Part of a small language model's weights: 3512 steps.
Each number is 128 + 24 x the weight over the matrix's rms, rounded and kept within 0 to 255. Layers, rows and columns count from 0. Numbers have three digits each.

# layer 13 MLP down, 128x320, rms 0.0704, rows 0-127, columns 256-287
115146146107117091150120102143161123102101109076152115095118122108141144098132096162169117144106
166142098139121139144116112130123108073123120144135108179141076134060135143134132172119112146122
120144132125105111130117123100107125125121140102157173095128142136107133152139145148138133121166
138103130110126105098153119045124131125162129121116132168136115153166126128117144129128120144175
115131145170148096117126136180153161145133177134120127129164115113134116112142137119123114173172
121109147135109141138144163161104139091089117107116155146129137144110161119134095133160149084141
153120139099138111114116134156103119094103115118106089120145163118120153106146158136130174077156
131139120116113118127136117130132149125119133129141166160157156127172116147188121125082118074149
139127145169091102144150134127187143107118154133103072127129150117151136136141151136092139087130
142138086103126119136133138125124109093144127142156105129116099126083137160120137081127119118143
114088106112155108102108146135165078108124119126112086130121148126098109127089101115135098183120
111162079160124134162116099116141140142142141095119113111137093111175102120138102139128104132134
105112124143131117122123162115109146103146133099130085141136132159104133132159160094151157103093
107151122136132150167164112093113131141119125134130076086153101117088117138058137108109098162128
128076121138137134141127148118090133096153111123157103090127132172127144154112143139147144119166
143079104092147094120139106102140114197096127131138099087161157098136161168154141124149155150155
176108139176145090131124091094125146125119119121140084144129087107153121148137087117152141145164
159126138134161116127119148144139137110149137115108157142130132113091144130094147136201117149133
160173149128154128100134126116142100140106136117094151114128116115111135162071126111152171153123
160149108140120123132151169140128133136099149123141136125159116102076113126150147120108125125103
124187121109130167146122144127144117136171160146163126086096174155097145136099137127071111164126
108112113169125120139147139100134103146133108152118118074178135195109135154124113075134152148148
155131165198180146134158127120155091077127162124121135134159120177151093156142154112127162122052
166103149151115103140106088133090142100156096133094125151113126134133181117105139139131129136137
135176137135129149142125106115125130083144124122141159134103095125133119129129143112088128159129
127135146117156148144114171163113099136123130120152104130112149094128128133152159091110096121142
107164115174124130142148127090113169147100118156142138160128130145146140133128123133129118144124
092130101148142133120115125144159105164092155132104113150131141092093147124161099155119138140155
155114179088114092140110146093125135147101134165162107145185134110118127134149103104122173184137
145155158140097179156124124168081124073128098175134119170107196183115157093124149114148132161075
123152133163067130152128128125126093130084128106113126161094113139146155159113108168131088159134
143157115118079108114132089082147117168153091185086134120084164116130121140146123135108129109142
121134106145121180139132164082156104097150125160174133129113118139153078154139154080108122098135
122133096097097117102169127128105129109099146137128156089147125079110159135096097135149084096162
142159110103111138143106135142117116125130131148123108113172117094124122105100150150116131093115
147105054117135119128112152135182126133147127115112173118129099134114119127129107090161150132114
109131128128094119110106123136110123106133112074101123138102127072075167140101150086094147150134
174099110145184168135128089117134136108139111115117134140116147104157122084101137164143089079156
121148169143088126167145126139132136116125132104152148108094138127157111139114129144116112131103
158126085136100134157081128147121168137106153147104187170110125157116154126139128158095105122128
137129141186077167121065149131123145159090078124109092158125158138130133113169107076151099135124
151128111122126132142151135073122101165099141141188134096166093131124129105148131135144118131134
161132161102153114133126163152126109079130138142128134132129126141130172132142136172107111194146
132111164130125130129149149148117154109129127111126111134125118124113107136161131119165138157130
126090135117176151142107129146135146117096164119153131104108120121177162140134136114146133144138
111129135102131133137163081165113146100140118097119135146099161148131123112125126111127143114158
094172127123132141143126113163132121176129162129127161134149162151118119119123116189120120139149
095107104127129123098093098132163131088115123118116108125109148139093143146103152093115140145189
144155115163135088138186121156187156076122154081129160127121091094167119152130163151093137106104
129113138135126084138159164122119116087108118154132109192160114132152098163130135107119097117080
088161129112151127105119141119150133149124146152159076136147109122127133122117119124125130147118
102105158137079137087131131090097189073080113149156096106125088153143109100143093186107164139091
135111135149081120137115167117154162128140115129131146142127080143133117111140152121152171108144
173128084116125155156136105153131100133161130111098106117117128156151117129173187121139130165161
125117113107152084143110131158117157125134109086131121098105103126135133161114127139119153139136
164153118151070114093072167133132110111112126145072091124127102104112106142145110102120116178136
149167116124119148139104111154141153112140108128128095125158100158131119132125163127167107100108
155178114137118197079135135129128140167103170135142100150184113095110138122162070115109122141131
137134132138136096105132144100140134137106152097111099137156143179131172146081101125154158153137
109159113117103136161125164145142129114158111156163110138089153131137140103141088143102105140174
153110116128081103118118144144111150100098128144116069126101097046162141132166066116141151151114
142167108142140085134104086141177162133154158129149155096168145087117104112135135121128144123154
109138124117154164100123145097151096139112140109132124161155074142125112122089123138125125134131
116136093131131120129145129155141127133147119122146128166096109121080136126100089143128186092131
144088133152128091138139099148097106153090143105113145123115106181163146138092126148080118157111
140132137133098134134121120136146134162179156141117146157102122089112137149155124099152126110091
134163122141119153131081168159121128153113188163139118105164131155132092097146116135141095083141
141166139120115141137139132156091144124162137146104140160138161098144131142136124119082116132137
138139107111147174098169150101109169109120127087106115126119104116079112157102114191106166095140
138114166149126111172127107129100141096156164106150132116143132141135159083128146085118125106114
084145083110128091151118133134139102135148081062085138128146124122141105111188141100084146106148
089132096100070119133065133137152120132159098147165124140132191130162125157120123118158169137124
128135139130099099122140134132125084094147112164105174116105127161101142118111148108170103146146
136104143122141092131142133073183116191120120165110157126139156136101119144120082104113122118130
127122115128111101121113145103154136113102159142133196135113146119136116146141081131107147124118
135128129148147114116100166154129145165120067140113153153109125095141174167129125123126145116061
127103110156155156121160103168105120173133131113073126138100152111117168129129106125129121104186
095130141156155129155124094116126124108119111114167119102123100128142131123111140125128097122148
117148146107092159112143159114141105090146120156113135146094142138114105117159138128133138153098
132137131118115077155130097114121171130110158144142136132126122144124092128116125132093101126137
183181156107131102125150105167124152091146158110144135154121098158113136100131125138078071128142
129151127136125173113102125105131112118166129103146108154152156138159160173124142157126100091139
073151115129084125132131140130120119105100123124113110127138130107131122127128134171125111162104
134101117142122158130116165101115160093138117150120103105134124128129079133176101139152135114170
104102110073099102114133126127111139113141153077145152109149149143139085120133134151123145125160
156137107089128104104175147135110141099160094102109105091172150127113121158131168141116145110138
142102149132166097158147098119145120104105116113153085124173144118129158138123137159144170131159
138166167103105125147151134164116136111169157112161117077129150139121100132144095127130106096117
171117163107141100112126160144131137127156124137097147164166137158112133123136122107134098128145
129099115110127142134134162118142122132078133105110103089146121096099109120139098131181137138124
170138095154126133136143121141142146102147097108074119129122158120131143104120146122114105119133
104120186069191162099138095158110105120113154165168166188107146151115130165126131140178133140146
134112085132168146129128137142121080106135140152165112103108110135095170106124136161109129107107
108162139151140130133149118137111080140116165066105096085175119169113093128131096131105134127142
107132149138172102170166083143116163135138103140136134117133128080127145135075137172158176171167
140116124114132149137125175092105128142142125143131128103145171091107110141148126109128135089108
164079122137158120109120161110090119159116114099159147120109114133079134101120123127134142129118
149146148145174083139131134125162106093151118130127145128127179152148124130132114078184171121156
161116111140126127136145106136122148109110177149110099142135099115126148165129135116127122141086
140109107156158121151154110140112097154142134127141085076112129105101136148113128146106163088114
106133142100134151108111121156145126111132133149158134136091147106127103135114113133116127135140
101126109119128114127129144104143160150127116147162120120160118119100128129119097134176132167113
087145165116156117133141143127141155138160149089139147134116171130108153140146132141135121102177
143110146146097158147127075130129107139102145117096127113102116142100136117156092119162115082162
158079113140150111089128132091154162131139114117091165117102112148114162103109118109109151167158
173099121118125126145102149087108137132159148120133129059122148132154141075176150128127121137099
159133138082124118144115113132119165134125126144090132138132114096090133146140081134132107110109
130173100140142120164137130163125130117164143136119174115120135123164112102106122136150151076132
155097137159113132140173088125094053149099200116119096112118148177146149126139151085166155178091
119108122106129141132153124172106105141124142104117105091116127166099087071141090152102119152118
134126150112122151147054147094126114115156120140112149123131133113098138110117137163123149144132
150092155146125088136169093063155077139151109100112127106072156112141104127160146169126136140149
167149103119120117124144168119145121116103113120124124101086121091114159124169148132076127141113
141155136156134136138124113143133110101137140100165113114105131096156155121111153128126085180118
117130195172098196143091102181097185151120139153134139135117171096149092134140131144115167086129
098118040107137151127109130130134140144119107135125108130107142120153082145083061124153133146123
170148105097109138136119156086099116121131084146168126111105130120133144105127097132129145123124
099106150067134123202073156141190173122080120132128151100146119137115159182168091105128137112113
142138152109132133131132124112184109111113113160158119140116070100088127113137100135158143115133
100131149127092140117163121114173157134113144142125130099178128129129085115120161122168113151087
130154127125126143107111085164128133106098139131109132119143118109107144120134122099119130141146
095149113128125142131131135103119147137150153141102137148156111161097136138168143128142118121166
092124135133164112163145116111147086131144130106116183125130109118128150133124108127123118143115
140099140105144149116141167102112141121143090121129128146116152105102126162122184172102153097117
114151156119093134143120139123137080150069129116161175125136114142103141137143136146117118140123
159114126151126108152089114139119150138139127146133137101122138105113125130132083122104105134157
135126118166145132127134117145124134119139094129147149123142185160080160118154174102135135120144
161106120103134137124138144113134113159125137110125106137096128149115113147095145131108098142117